Each number is 500 + 40 x the weight over its row's rms, rounded and kept within 0 to 999. Layers, rows and columns count from 0. Numbers have three digits each. The size before them is the row's rms in percent of the matrix's.

# down: layer 3 MLP down (transposed), 1536x576, rms 0.195, rows 1156-1275, columns 544-575
# gate: layer 3 MLP gate, 1536x576, rms 0.169, rows 1157-1276, columns 544-575
# up: layer 3 MLP up, 1536x576, rms 0.176, rows 1157-1276, columns 544-575
down1156 095:558451492454458545453495515493521472412520487429455564520496523488534517450501547509514406511477
gate1157 102:502482533559517509521502529503462527532518480502438513484493531511505489523504465494510479456486
up1157 101:556479544522577547522438475538519475506628559560512554525437483529471486588507494492463455530433
down1157 099:512380572479412505469600503519522479528573553531481479406443494523501451501482511506464494470491
gate1158 104:507468493424528432573547475514493505549635463514516495479472502510530517526471509434498482482495
up1158 103:528474425498497512514439474473489539487474507569516524518513527450511535541510477447515508464426
down1158 101:464449563524464484579508444483505533482508572521539476554556473489484537501437495526479464461465
gate1159 091:526460427464540479515499462504526542433498519543567455463537480566450527460490446513505555456554
up1159 084:455516587503502513478424491491525447562533531483506460517484534497495500472487483502563504488520
down1159 090:521519465518456481507471495534470493498511469496464568520394507529483531536537566477526454489544
gate1160 097:573473535500537516519498527566468473534464450492471537587489533521487523530445512528494521474513
up1160 103:513544472526503516486552464459438481451485510454454502454536532524486568504530458463496485601479
down1160 101:469456454524485446527535494434551561480512529481440495548456528523481515501556505467469479525543
gate1161 100:540480502580516501487416449529450542551464512451480484481449510520428521494524486498469483542408
up1161 104:569527477493540487475543530447550517495568421466446550509509413502500539516517594500523545545424
down1161 106:481477447448460468540550524533514419488433525498453525518535546505444483433470534532453597471449
gate1162 102:471484478442487539483542485444456560518524496522542479578421539565485509517499628441536419403532
up1162 101:472501448413476442503511538519585571560492516495500545501475513607535458557555478483471511535473
down1162 103:484539588432492524474524475500507520475494493520472551471487522514575510511465480469523492546500
gate1163 102:466476525420575469590488567493517544507461506471497498463521492462522484540522549470468479528482
up1163 102:489467430489462485586471539516498555552454507525466573464465509494459520510525517520470480498486
down1163 100:517566523508475447491544495489454523500472520494403488486485516537399492511459480470551474552396
gate1164 103:468497476541520504538464547461467503492543533481543535456557518521518475480459489506460462554520
up1164 102:501538548532541505454507474576407475534473487501507535464472517448538524475521547457558588459529
down1164 103:428477454581476471488564549518463509535470519507534546513574513469486513475516532478524521507489
gate1165 107:539452515539520503532465531547552493493525496502541544553561539600504489537488526520493491510489
up1165 109:530468497492490555544515547522513488512453480471526469486529463454493454448490588486525482518477
down1165 104:531520502483490473527543511462493482541544478512488492526507505517584481483542505494503600546463
gate1166 103:557568577497457438505521567518486575492563527483523505448499555541495486478541578601475446513470
up1166 104:412501542570515506519529485496418560569457581445518487575522535525440496544491549465497524466463
down1166 099:485542421483520524484580492535520478596477475488464516549476568596497511472511490503514453574498
gate1167 102:508518499440541482523468428457583518570472484523496461518456419514450445483432546479508487494574
up1167 105:530501432471517441598503512508492544463410537487449524451490498444547464483573535453495505554564
down1167 103:513501472529499507512414437522508557543552522526486502509489457519469506515475520532518519476418
gate1168 105:476493430544484517503487513514477547468457486426512526526542472460501495512508559446536477568498
up1168 108:553487521451537558583564483523499477499403431449497536466528502565494469472511494513524508482539
down1168 107:517508522519519537554579514492485540446439436462477595527490512531518489520509424529544497489485
gate1169 101:579434455433490410576505530456530495544458505454474564453514476498490530444565557536512471592508
up1169 109:498513465501473543447468555502480464504516486561514489488531451504506482538483476504505461422521
down1169 107:509542520444486487488549449572461566486406527428539485446461486542496558431509512526491540483439
gate1170 101:487516445485471496469502553430426509484532518509534504480549468562443487486492466476559470505482
up1170 102:534561492457562530470520586462498520513513474519527456472470484514412533564419492490403480593475
down1170 100:563571586497508509464522470503547491515482517427522532475581490516583487449503508507535523497550
gate1171 093:484456488483561510540494506411536456466497533500499513506493517518403421578480503443529519528483
up1171 101:510528484410446541475504514512471431398507466512480494532466566540516393527514508493482559511442
down1171 101:488480481462471502505559442440498477500527528514494526513533524462508497481511510516533510463477
gate1172 100:473535489491476507551501503506505531389530558467533535464548583484560471461448480489491470543502
up1172 101:527453567518499491459590542530436504458510563579492533489490479446412590474446535492458550513557
down1172 100:471542544559457552505519505458555518480488557584494477509588456454556525546539466490504530552389
gate1173 102:515463498507505460494489480598496491528446505486453509507528487461513499493440447506422537523490
up1173 103:473487512560489423431454497523513385436495460482528494471447410410479541536510486467560502431533
down1173 100:546417505510512513523547496559508547462504394485504515481446471515542416473527447586496545540537
gate1174 097:519524569422575515550486462521453485460464546574570526492486494485537528543533487454551492462557
up1174 101:506466511446460474581542569513487508437500526531532539480496507552461459442532538552491502439467
down1174 095:562489503413460468477516517462517524509503529475458536523490509473474480502503518502447431551538
gate1175 106:594514481511603532595507446514486549495576540452489526515468474529594492470507427557460472558518
up1175 107:539461500498493530573495496457519556501528537529475530504493489521511487511481527478469496453506
down1175 103:540533452547559499524516463595493453528469431479522499468510548507571470438519415528472549478518
gate1176 098:521580535515536551537463513510488434551476486572540521529517455492442505468550528457531488507502
up1176 097:475486463527472520485502452512494513479535529478461578572445509489496590510546472489513529478509
down1176 101:541460502506502456589452496491497542513517445483506479472488561524500542397558567466531490506552
gate1177 104:578503402573470547533511470524526443478520508533561485524487526482414462478450451466528463453428
up1177 105:444564447546521477509523440452565559521460474498489510513505530532525475442510506539531575564483
down1177 102:517502550475433527540456521554519510408462490469441481557476507453519524495514505503372526484550
gate1178 103:537515547429489503580567492470534502565493498521527531495481515532476506502527493500546516536526
up1178 107:520479577479457485478456495470529425461492445478474537507460474473527508477527550489577497551521
down1178 103:489488553491527502532408467480384472597465504594499481557511515461494458473498453536466511422515
gate1179 098:418466497462558493542508445503443519503494547501500508542521509569407537479490487538412541507492
up1179 096:451529499450507451520499475479462520472505451409536543561464459463480478528469539517409415522488
down1179 096:500500527508473448487550499475460453533452504506491474499437561446496578495484521481564548575497
gate1180 107:541469534515579503438495398496443481495503581461484539477576491513449510431441560489493482517580
up1180 107:500490485539405554540564480456580515506474506523541447532491471437600514501540515502486545544450
down1180 108:465495496551486427518462371494483475528483454578486566537499500508472543487540552559517541437478
gate1181 102:523475455484502520470482520479456552430421440501498510524488479475497473451467539416467540471521
up1181 096:521508579540483435516455503549380498495463435515559511535552460468436606567521536459444448536488
down1181 099:466529533505515445505569478547490454499504535505507474516508555502513515501471465571447511493474
gate1182 107:459440529501472522581548554500435445572500506520466451505529512558450458434506513488464522525478
up1182 106:510470520539491550528425508530483471473537509473566429429558487463520603475501488504524471432478
down1182 107:500578461514538533481516475534454491521488423491455498559562498503461535481450545507495406514552
gate1183 105:504563494599478500495533533571543500472503552554507476552508531490524437551484538528462528427491
up1183 092:469524498510423477491486458501482486468479448563490506487463513539411492570485504459501513507593
down1183 101:546546523518451553491486458488521429535438495468442504492489498520497478475495510500468599556511
gate1184 098:470483516457489512473604492511519538430447478542522497460455462495514519564537510494492540519481
up1184 103:478547538526558471509506484531526494532472506514490464492492550494513457425519510454569478391436
down1184 098:524492523521561456550542567449614525458473534460520453476468480478509503542500491492457526508525
gate1185 103:506536512498463522544504575468467505500480528535483455438531435501459564477511511511508513523509
up1185 101:573530464464457549523440563592538404516404567457481461474491515585457501523499563581433496485471
down1185 113:506515447473531556453435499497537509472512518538540539494517450475570435498550555494451534527548
gate1186 106:518390497415354504460466486496584537487498504482487480551522421537433467505479474516516487561424
up1186 108:438451525511486483505497506490478460484480450516520505484435391448499523498506417398493522528500
down1186 103:500490524478445502503499524490511520446510551505441511492475447503599503505535481475427514486457
gate1187 100:506491528497503467477493479452455541533540493471541491542463481477535534465482484491545558603446
up1187 104:550499491402447550503501530497543565546502459497444548420444563507491508500534513574432491535496
down1187 104:522518472497528420546494524511546480480565445469464533524479463484516511532544553506462515457463
gate1188 102:392489512513454467518431503504509548556518457460512516521515624548536485515517514508501382500473
up1188 104:493464508470491463490522549485462481476505465508367528529482528476543531454497538514498536504508
down1188 102:571438439485525436524507502474561504458501463503520515524543518511548508486485505472419498500472
gate1189 100:469433521481489534505515470454456530511528469481528546429536632476512530580473434476445490492526
up1189 093:511465456458531508497502562530510528468533456467505505473546546447490530495495419486521476452458
down1189 095:527544513488537575504554523493465471492494446519493487522532513474467495529494430525535462530430
gate1190 100:473476521451492601487535482504495466421549471456520482558562477496558354482488479409499547507513
up1190 098:514525530486481525495467525527444512448508477574507486503433517410553516521501534520500499572408
down1190 096:561547502471544492534452529426523568507481544463523459501481499529448476470548547499449536492468
gate1191 102:490494442489543492493533446509469520498502511506545500573490487458517399463447509515518541487518
up1191 103:508517475504555489424442482539444552497569468449535554531498519483488557541446481470510450526505
down1191 104:511565499501458525509439511547447529499499457488454490513520477525505462575483479517528438474540
gate1192 101:549526532481516468550457514505471483514472487604465533476542516522481457411546523481484505516597
up1192 091:452418538522473496548512482593437449499517453537486446499574561531493527498425504498513494505510
down1192 098:522508550469472476512491512476454489567582530472411475515466529448509461467544486507501515530478
gate1193 099:488523497493489451522473542493524519458524511517499516539528477458419476506587477506517442515514
up1193 101:560486506572509562520453458541454546537574437523495439458481500438495548482469504444478487542451
down1193 101:529543522554455461508495546518458527534496520458440515422479513525531548563526495522484489446481
gate1194 095:476528489449491410584493507505517446561477479488524419544555615561559442442483501507482571491568
up1194 098:542478504469504461505457546417528529559503530505504479430501547513538522498500523521558513516445
down1194 098:504519466513522534483482493458598534465522493524504457522534491497542482462514501518467525498471
gate1195 100:494508471443506532507514574575547474466526525499524505492516473470453444512521470416499463515482
up1195 098:520564492457496475442490563477543542538536492474556533500509528542518541527463497554502419501534
down1195 096:492476513531484492471535466514430486469415533476456525441516625485476569489544519585516488491440
gate1196 104:549505506515433460555562533415527541476457523513555499471576516507511521505553443450446471480503
up1196 101:458520528511504533455441456493470493549577517427500547496506452627543455476477534456533552491508
down1196 104:492507492452510520467459458507445515509607515516447545604480474520516464498568490491486524549474
gate1197 097:566578509488447482550490523541475543515470552521535415469448470496464543511409452489485550493478
up1197 093:553508542516451506425549561535529496446505519469513543489514489505516559497377404476470535494442
down1197 099:524491548485474503502530481438511489513489576402511436458470540488602549453470422548498404512538
gate1198 097:413483542487542522475528491544491443440530540469588507538490483498498478488498484456511547538492
up1198 102:474504483513511465480499501536491532548435499467489611451529508540492532494593496474551607458535
down1198 100:477557508555471545490483522491494469424432458536515431480485540559518545501461466469490565566542
gate1199 094:531528457508422495565589487557446433486598547568513502573475466547495550495486551456490493415490
up1199 100:448464514468505448459482493524547490528512480483439478445587518570458513465528537496446505494466
down1199 095:531511410486518553466516504498479359511516474447524494519498506502511494533494430539506632499546
gate1200 101:533528595481532458584518425462488487477429470449523530449552419490494488542473505427502413598465
up1200 095:485529465510477525389516498473534526475561495500494526463458509515499572511513497509480532529501
down1200 094:552480564430480454493528506477502508445498536498560507490450465501472517499477561486543556467488
gate1201 096:507497595481492450508498596501444481481461415594451456453447502455522509491517496476425525535465
up1201 097:487558489555535535510473477400460522593477446427507489488555500505481506499480489533466485474598
down1201 097:564475498505535517485554500505414510464491484528466475536462542461515477493552530516516428467464
gate1202 102:540413485496534472503482494526440446531535519531507524458456490519441490416463554489499512497447
up1202 102:473509546460525467493489513478552473504460416491470490605558545499438496530507488423562447450497
down1202 100:553487522445523456392501456585530465564497575447503490492511485458514494423506553534509475557561
gate1203 105:555546546500490465532590472456467442472492601522498556482478504491535398565471460550550534529466
up1203 095:574600507440524546553516497445502460491417505544496482464475460430492526510501492500444528499473
down1203 098:538518418513521584483492531465503547457465497557589530534511470481445445489493467525487560608495
gate1204 095:521514520462509497533485496525479548447477491547485521582458519475524553544517549447530519565537
up1204 099:470545475496498450505459463477516513464456543453492529446560456494479464539517445557465514466519
down1204 097:533454434445466453494547523495507564587500529437451524528487523504612543512344430488570520449473
gate1205 100:496531517448478478503530517482470529478521545489442491446558489455526486462476488523433501534447
up1205 097:423483510455468486488487487464541476503588517510502478475523417429447469465508511544488460472524
down1205 100:517469500531479520480438512453436572472566515468391516474431541490489510549467500499537411532513
gate1206 099:539487472455470463461522477497530482488455562485532429487572455559475423536514528508531436547473
up1206 102:500555514521439528504477426507520537559473492496513534498534415446523527515544468531509459591543
down1206 099:541431426544546470494516557524527450573525488483477468538524529537549491487462547500456497474422
gate1207 100:500488550458444403499533470445497465520493531480486442511425455472590528497514540486524540462546
up1207 095:532533476502493496475495480501454514518474524451510461551545554466529521523525541511479449477466
down1207 096:440437527528522469477459521520490560461557469449457557462518510410470539596521526524500509577544
gate1208 094:522579519515509493450464466534533486571531519463518504515444481526476499484451437507484480535578
up1208 089:499429559460519540456482541476507495541471513528513541545488523493487515515536524526537517486466
down1208 095:420468444486474557568535519478518464476480495380524492509478460498507517485569497503489539520431
gate1209 095:515475518524520488460430463481477484533493604530491447491464523473483499479515498477469484467531
up1209 096:564511495470532521422542533510455477472500516514496472536580493501478528507448450541515506510436
down1209 096:563475527484545519511418449461553438523517523518488497506539483598492520492474455473455518527509
gate1210 102:537531494480525493467506522451458530494476511513514549466514445466474457482546539505494413499532
up1210 089:490542569511508505430562387530420478463493521514517500527536577448567478440455477498476503487484
down1210 092:475509524560503525435564436501507439534517475503448540522544473552534515519539478453490533548489
gate1211 096:545487476470476498500501450553454435558468479545517541515577490463472492484317511516477530534449
up1211 100:520527457512495486495553493499560543570437518437500477501395528501447563531475519538523463497490
down1211 102:549558498551513572522492538431524536474556543473536564487531521387462526417379464513513471522463
gate1212 104:553577567492434565495523477410514524462541426525557485462487515489533469509538506503522517427485
up1212 103:516497479509495477581510497525504525488454521455465522463387456461510490471524550529504492436469
down1212 103:513476529476588470496543551490612465503489439480480521422468506479450527469516528451497564511485
gate1213 094:416554440494478518485502492530427520506486568527450595569468541485459529469472572438557467516464
up1213 089:450518533431485527464527497521445511491478492503509480453502505541448554511597521467516528532522
down1213 093:498530569516470493496443520485398448500488509525471488444492529504505522499460574479533481522457
gate1214 093:508531497553490524462513476557518560446574594504494508436563453500510458483523502508480424486420
up1214 098:558501496471519481540533487470489482530501505505423567471525568472505461467527505531464472528436
down1214 099:497494515549570483552534547448536523490472575548430555524505579531463500488522461541515538451508
gate1215 105:489628479566489507548542490454479439550521458514495502565485455475516559446521502449499423554550
up1215 108:490474548436531534506533525562425528512490431429480536512497544473446469562468469553480528551468
down1215 105:505556541450523479503498540446516426452450436451530472504540545514569474538518546502443552440430
gate1216 104:466515452475510559527516501419509472524411500515524577554490513552541521442471486373522525529566
up1216 103:446448506512516467511551418528519531419534491497551530481471531458533508502468455561460425443494
down1216 102:495532565526465529397548506402513494527476641486474558589466570563520521482439575494462464548478
gate1217 102:452501485523517563586479491506558530487564550399460415481508479538479541517551532492417545479509
up1217 104:424466536466527505551511513479556527503580493399616443492453547511489602560499514483508570509503
down1217 103:470480504537479440571528536460495497542614503513414468453519538488547442439519565476474471480510
gate1218 100:522518466445418468541452469551519507496432448465499499527504499519477557472522545501506515517526
up1218 107:478432470560522425496427399482507502463560491513559528514525526533561483539458501485433531445487
down1218 103:459505494512531553482453478489547500505474541567524462531496476470573480546420519425481520496574
gate1219 105:497461449457524514490504446440475444479535488479561501519453482503530528540514457543528536422509
up1219 105:542430499504444432539546449448488497453471473565542426530455553474519495487489497518418438464464
down1219 101:472522483454469579482482476518532489601481488469478507432462478541508622514501525411424490473483
gate1220 103:506574554502524503488514468490486563564548467486437543553496536582516525555411492541501512500511
up1220 098:513555587452450589478471499524535551541516548508549493561425451413476454588489551463509452506489
down1220 095:518468572479575511527453554407517511409486557555455554428455502503555568511467455490567517473522
gate1221 104:459493517561459438488511461474504447517601474440558464511530484423509429535512449448522529478465
up1221 101:459508484541482604520514516507433507457485538530541545492488505423473514446510507552512474468544
down1221 100:515494441489532587525523444466462500453478527492476585485516516505520504452531532578475499560482
gate1222 093:469527486454472528469520476456484511477479492493496513477480490508496476523462464539619487565513
up1222 095:529508451569564572473474482564483498493448534552434529553521509558505522513478430505460535531521
down1222 099:543476459505483522488494427519530423449465522565428527497532562484469515482454493560405425458524
gate1223 102:504545441434494529531463518397475481474510550502449565554542477601513446479569559492464539570518
up1223 105:513549466472479490477464561484521503555439473525477526468473578442487449517556431494561490559568
down1223 102:519484529515504474424501413556543530534457513468430531486503546534438551544452533461489508507448
gate1224 106:440516515440497546527548460515482454530493480447388544536505534506526481496515603493494563419406
up1224 106:526479472585524448461481494475531543534497471595538449495560374453510476522543548519620425548520
down1224 104:464482486530513555475571519452524569530468492568479539458513530516505494542443436415502504580465
gate1225 101:485468512529423534518516477563450574504485557494473494509507553479499517499504531506488399463488
up1225 110:504451548500495471494531527465474439441520377497482482461505413501540528462450507561612496503535
down1225 103:536486435562504525499480492535495604491492441517508528513482590565464550500557484475501533499506
gate1226 093:462469462458527476518469454449487489559420516545575514539529527463487522554540524480481500482476
up1226 086:458508544510513469487504478518532475474501477580494465536547478454466497551568538513473493555387
down1226 093:500508459471558458513448452486529470414465540576466538532520535488447496500569490508502531478479
gate1227 109:538508525532452477462501480517519566484392453452409470420479574499518486512477516525490574474524
up1227 110:493482457512483516569485575506501553464492529492421501534499461501526413552448513481457482523531
down1227 110:622495524569547509437574464528462523490492512562526466486507490528465552465507494520493468490463
gate1228 102:514544457542475530507545526459449510464511451592553554493494499478543469466494482449458482535460
up1228 102:512502528508579455551483396538451480416549514494469415515440516498516481569518526605487520533412
down1228 099:568550488511452510505501506450455557550494493481495482505506483501570479534582431502487546407489
gate1229 105:529544497550503442482491471556464502520562441579458597470463477579509480468482456571480485438502
up1229 100:485411486520559476475429576475511511493470496492536532517453533484524520532568553518541491414553
down1229 101:495536474454579491474515505511458455452504502543481433480490505489519472515552526479512421530533
gate1230 100:541516552514471510608510439451511467469576568525539450511543479496482524488461513489445499537462
up1230 096:513499512523509539545464477477469554450480471540484515500473536493517521480544444507600501534472
down1230 097:440481446533460460516531523489512505526508561545528491430428475539461517487394519502381490458450
gate1231 098:476486480475522457469425466540458493542507455482486575521481519555473477431530543509429523537560
up1231 098:525551558458477449525564507550505475458641452577466515453483430501548447569496520498546577464447
down1231 097:566559479475533612433552534576487552547489489510470499482604432509592507578480487451489524507498
gate1232 107:513447485469480542473565488505558567538443546450468480508567519499443519497525547467492505518483
up1232 101:484503501503504478497519473533513504491464518482488408481485581508429457567448472552447453491499
down1232 100:499458497477398462535478514554484483499510528487476476536484527475517458430504512538567434411501
gate1233 099:551451428498477497515503432488453470545514538520545461505497488418505456465546430476516503435556
up1233 105:523494513535467547636534502403506473488448537443504462497460535522483440440507520488440583522489
down1233 104:507540487507513422462419438491486502536509474489523520473513449406508482543535494444514468512559
gate1234 101:567463564433478531537495584498512479566430509600568451505504528541529476531465479483483502537481
up1234 098:542508501516484435526546483560525475466439535526531484465528437440498628522425521498470481428523
down1234 100:447446551457524483497470446473546463499501529476460445506588486577445491488463453506521407547544
gate1235 091:529436514506431439526541499498411477487516483507526500488472463511489492406517476476530492488485
up1235 088:480542598499514564573550558514523475519491467518520394460465546515467507544511522550507567496461
down1235 092:456473493481533520461461555511492555480512493494442543537532502496542513518550521502449513499540
gate1236 100:433459486567486533495481501452489461520467563426525574484539555445454463544535545528529489516552
up1236 100:519521505404527519497525563509464499468470515529467478485508493547509440414498570452500553490587
down1236 098:498489425441515413554485494517509498524473544509509487504416537452550500468500531504559489467560
gate1237 097:508505483496512443505568495522537498515472517506479550525500441559477471439477492508418532477441
up1237 099:505543476552443510590489499504513535509538494475452445559525458487475479480523387540508518448560
down1237 097:505533519499486452538574454509486470520493478492472494495502504485543505427470476511463464481485
gate1238 100:540512512427518545489483528507471568411456489506507532542436497487484473501495517531573487446546
up1238 097:485478504503494451523445534490476505418498548491498487485427430448580496437517558416476483497449
down1238 095:448521485513455590496532412479508521468492539530520478491546517484458467590480433502501417482535
gate1239 104:502515533459523511505609412487452549533476535500470531485456490494501513444481477497504467480441
up1239 104:440508590510431438538486539464411498506497502550465516496450446437497535447539468539563530498464
down1239 103:463566409519511469515554520550453476444475507446539550463455479495480551551441540495514467509490
gate1240 100:548415524508463558471552426483443499553521491492488480529555566545523508487451475491527430469495
up1240 107:541501469470489442442544498440456514463420501460522427527443458403496512512549571543529520563566
down1240 096:500536563472467485440521514502503561458524523561498584533481465462630521494524456466485517469530
gate1241 103:516485517504462498488528524510482478522427488485534544485521521466495547554428409504519535594522
up1241 100:570437472498504497538557408497548473507483555462521459445499504546477515531435559475512493522474
down1241 103:620534501421534482536450501487539516467582538427422554521463474511494419486585471489472440449579
gate1242 098:431501493484513456518538526564476484470521458466442479440550517509464511527467555428457515522502
up1242 092:538475481486461463534485447566518481434495512505571546491479466512497486541502498557551499476497
down1242 097:547485498489460491488509507456449550545533537486509394585509485519504496525513559482480433511467
gate1243 106:493560504496508511511570539572503435482453473538527521514446521500521492531530478510525562467494
up1243 100:468532446510597509481487493495521463495446534487482525490483480484467554525483492497448503507591
down1243 103:513466400564498508503465455572482460429506486487434413496526469477534468430439505456488500522507
gate1244 105:458549468509497531486508445484513540509449543458534533617481532427463450517495528569559500541479
up1244 108:486529511530496469455453488513490480578490512462546483490528453483476493454521441472497569442508
down1244 108:517473507502511499565421499471494482430525529540527543555463519544508518533514423516459560444530
gate1245 101:429499520529517582487519482567527555496495536495588508464498527529525533502485476499479495501448
up1245 102:517555476541467494432538554490519437491453494514404504512510476462444519476518489534516513489436
down1245 101:488497569505500506504504452519482534547483457487538452486480505490457494516496507527548483513548
gate1246 103:466534484492495481532488484420466512469568501487406532478583447544530519432527483516471502520445
up1246 103:462447462520585546453511483483556493473487540526530463465555470529511511464518493577449515487491
down1246 105:549459521523531433478460562474487524502481457485469566480523534540528486545564521464475414471511
gate1247 098:544501496477487521537588480503574601457488564494520544547473510525520511490535546486504506497506
up1247 101:491477451477474505555471465454488540569502568495498513476523493467518502584519509495524552502504
down1247 097:516512516485418454425524491513468486490519471439500475500564511433470493504456509485481524470477
gate1248 100:486483455521480507585457421582439533451435481521582486542436468480509461521489550466466510487529
up1248 103:518553533562452495594499511515490491471524475537517452505542469447533521586555539410426485518535
down1248 102:485534465523516451495524558460472490547469510539500484485517524456496487501479513466470462499475
gate1249 096:482521504545575448442507496451472503486550433492416494613481542513489478521427493526551480531529
up1249 103:501463485502505525504477531460524492455554531497403509491609552478539513520463531588454537499511
down1249 103:489579495517504541479504543505476481534535492508488542455575537503513500473520558496497479470434
gate1250 104:484444435559493452541499567461548488444457520461539528432470553471448550446499542535551463441480
up1250 105:506460464520514444545461456428437546480544546531623524487480561487485472502520489481530486434534
down1250 105:431530477512513397457572492454565470500486521445564555486489554516472499485477505457552543525568
gate1251 093:572471519525498530477527441524524586484459510382509504565482539529511436545535482504600483493444
up1251 083:478439521495472511533495495515507470482425495477421610470506490467466486518503483531540497480496
down1251 089:520483530520504560553569501510516501485464476476478579480514508473480515509532516528462496468617
gate1252 101:424457454468468503541565416481452495481442501482506511552466379472516537564486514496431487567519
up1252 101:487436501471447474476454548520498569568474449527484532487430535529456525552432499494514454489452
down1252 099:418475535486495532581455513521505479547462518596372475537555538505475438410528404458526484445555
gate1253 103:505522490487423436447540573461542506507571591512518469552502500535453537478519584517562541554546
up1253 101:472490522517492502474513508469450521507455550504493539493460479515505491554561506464510462512481
down1253 102:486563474499460495466432546478496535510481448526501548460520443551500523466482550570498488483474
gate1254 096:481469521511527466467534468539492458493507505457545491499492537513545418602592504485534487521487
up1254 096:457480503472530482478538442496543471519530425436435596435504500520604491540424471489471441498474
down1254 096:428467601433565485520514505422576529445505523474530568526584447481596491552549511600496468458559
gate1255 101:517472513454536506520494486536469536593472487491525548539523496518513552472521428502592484472495
up1255 094:519493494437425490530532512552504484501473469522456501539428507497483580490496469532561527559536
down1255 096:475494502515506496518512480533499538525417559481575478553507523442551472466536567422546512485515
gate1256 102:573455551432543535475462470475491472486546494452484453548579530448423489546505495511464528502452
up1256 104:468532488472512510459528451509522460453423456444528513516481503422504416498564435516527531537432
down1256 103:533460496528540528462448459494528455452440559570490534493548555478572480497422476467542509571480
gate1257 102:512494634449507524550519519518550483506519483510525518523444500516526446521477576453564519455464
up1257 099:507578489581429490536519495513533449505482498500450494438529516448531463523529544521462510416519
down1257 101:561478457573483478483485466414499554459545484520450485511494546523556536526499487576507537532467
gate1258 102:468536495506555562481552504581496497497431487543496535472516478417508565404596539568518529522508
up1258 107:569524533504507489554580484569489520454506488543454532497517447561506423518453484491500469503471
down1258 104:500444486516472535447457491463510600486508518545471429604484488552523523524487515470490539526520
gate1259 103:483498404569526558486505488497488439506483516516471456456455532511457523456515471497457459541543
up1259 102:546384524511474493485493576452451517469545482453492416542554531485493528489469540490501493497475
down1259 101:478537431488495465569465521545442412495513541597547550533505479470435483482550415466534532458460
gate1260 102:468509481481512542466556472458484484470541545541526533571487541531475532531457488557583503459486
up1260 103:526515488493516549515518509459526565523511579503492602502472567489467538537479561562451521523491
down1260 105:503486449482556439504517508497507477461485559506519472537482507448495494569438517444464498505574
gate1261 101:472473530434492488497522463475444488533558467546464535437562442571523507424562494456541542499508
up1261 104:487554411503565386409484509473494453433512554452533548458513591469413496530418523481487528587482
down1261 103:533466475508458525520525476473443517480515517570508483590523495539556483498524440480470526459510
gate1262 106:471555507508446447550459482471510517584452465428604424443450497542486421495518481481606458448428
up1262 105:493532563479472454511447529519538469517546461547571459480481563506496566482549576507542523532538
down1262 105:489498531449489518434471494560500444519495446499507461441460488476496475444498454501496507507509
gate1263 098:478494496515489466539474480519474504555507518463447459499497525548530396448488474504455525475429
up1263 097:465481501578479547531552494487505572511519514440546478530497471474555494538475516521473484485483
down1263 095:485579526519519476449506495564428511492483520497508469545543492507468455500449559522539500538535
gate1264 094:478495540566476486538555531537414495499550482552539419544471501563539457471499469448436510542543
up1264 102:470566551499571507494573515435536445534522514567486536444464476554546597480470533527410466494537
down1264 098:510474419501555487552560507519544506569532538447494488535504562506487548525449559457521493466472
gate1265 101:503528589530532522462492476529570491518480568549584469478496527495481569491540538538498487562496
up1265 103:528514574569555540466519477514449522540481512577482589463486547510521516531456456588475528541493
down1265 103:524517433520534543491478444530554529464491462598501487509530475468419479527534526491484464556472
gate1266 104:483551490533464480587518561524475527432544406474510458572478556500479453508463543483492522570496
up1266 101:446471516528520522463560474548522389513572571431552525496496480445523561472446526546434498521474
down1266 101:466448541477527602509473509538501524465549535520539445507449519457510475515442515484486537491568
gate1267 100:547496496412504536519512471522432477441494551439503480514488442560520445502539439531514456515541
up1267 098:508492455508495446382492509483465549413425486516404518520436468541414434504466504504481496515509
down1267 097:470437536515499500559464506597515539646483492559564493421505557539592494503563480504567452508563
gate1268 096:483458458483521526527462470490471453480474524509528403462481511545500577521565490483403480518447
up1268 094:539532485508523528506521513495506512526453464503490442390608484483468544506573477504478499441449
down1268 096:519613503443457474509471557574527531429485564513527534523504419466467558499419410528475544426479
gate1269 097:483513507495536488483495480503510482393497520437421531538542484487469484553496504502440527512480
up1269 095:502522531562509526572529513469570496506534628458486530478460456492493523577513497495523544553467
down1269 098:559516513567444553475473474557522523505486501502485507510484504431543486496464434423538487535520
gate1270 105:468553501510451459378524438499486480498518495452478479460522492554527457498502526463467523479506
up1270 109:527449577473434490432466472592555519445545546491450459517537502562551514472515494456589517439535
down1270 104:473534445526493544589398482489475411467583507472534499506467527472448491508526488539485537554519
gate1271 103:546544571420487431514548438460451517531470505483513503502559501477405439515526548522497571537455
up1271 108:535503524531494484531488505456499472531570446533487500544528456437496544502524494460521470535543
down1271 104:545399464501437452479503531486469537571552513470530585543521478494504476542566521512414489494485
gate1272 102:465517531495507474470472529473456511508525505447524515482436525456529512460556538483539473514579
up1272 103:562501537459431544483514447461487503486500499471603429532494471504472527459510412467508490436533
down1272 103:491513534485512481524500548477395413415482528537532504508436456518490461526525490538445459450419
gate1273 096:407444481494476476478534452423411523514484510524474546468504489462495525573560485400501464512472
up1273 099:529455483481481472505467483514533421514493508490464460533499498514483486550494556461519492531530
down1273 100:545513498519474513506503466532393532519484512461486480455520440551515501543562519517504466509432
gate1274 100:489509546439507492501492497504487560557497412549512522498509463369516456468550553490507523505462
up1274 106:487461473530447492473456550509518512509456558415522449544518478564491476522514494447484498516509
down1274 099:456496494531473486486503483490479592591523480467504494511556471491477529543521539502434473548605
gate1275 101:468457481493483521441546461509525528467536436526489633528483466514446536591511504487492519489479
up1275 105:534530511489499453439552480441501457480545451480421547543525441462548531521529437532518514519507
down1275 102:414491481491535534508488456537522557523462558510477474453488476495558491609537497515427548510541
gate1276 096:494491555522524514519580470463441432492540571522470532504444538502499476422479498491552564530468
up1276 093:510532447488477502542555526444496430505540543449490476562550449496452527545587503424467480467584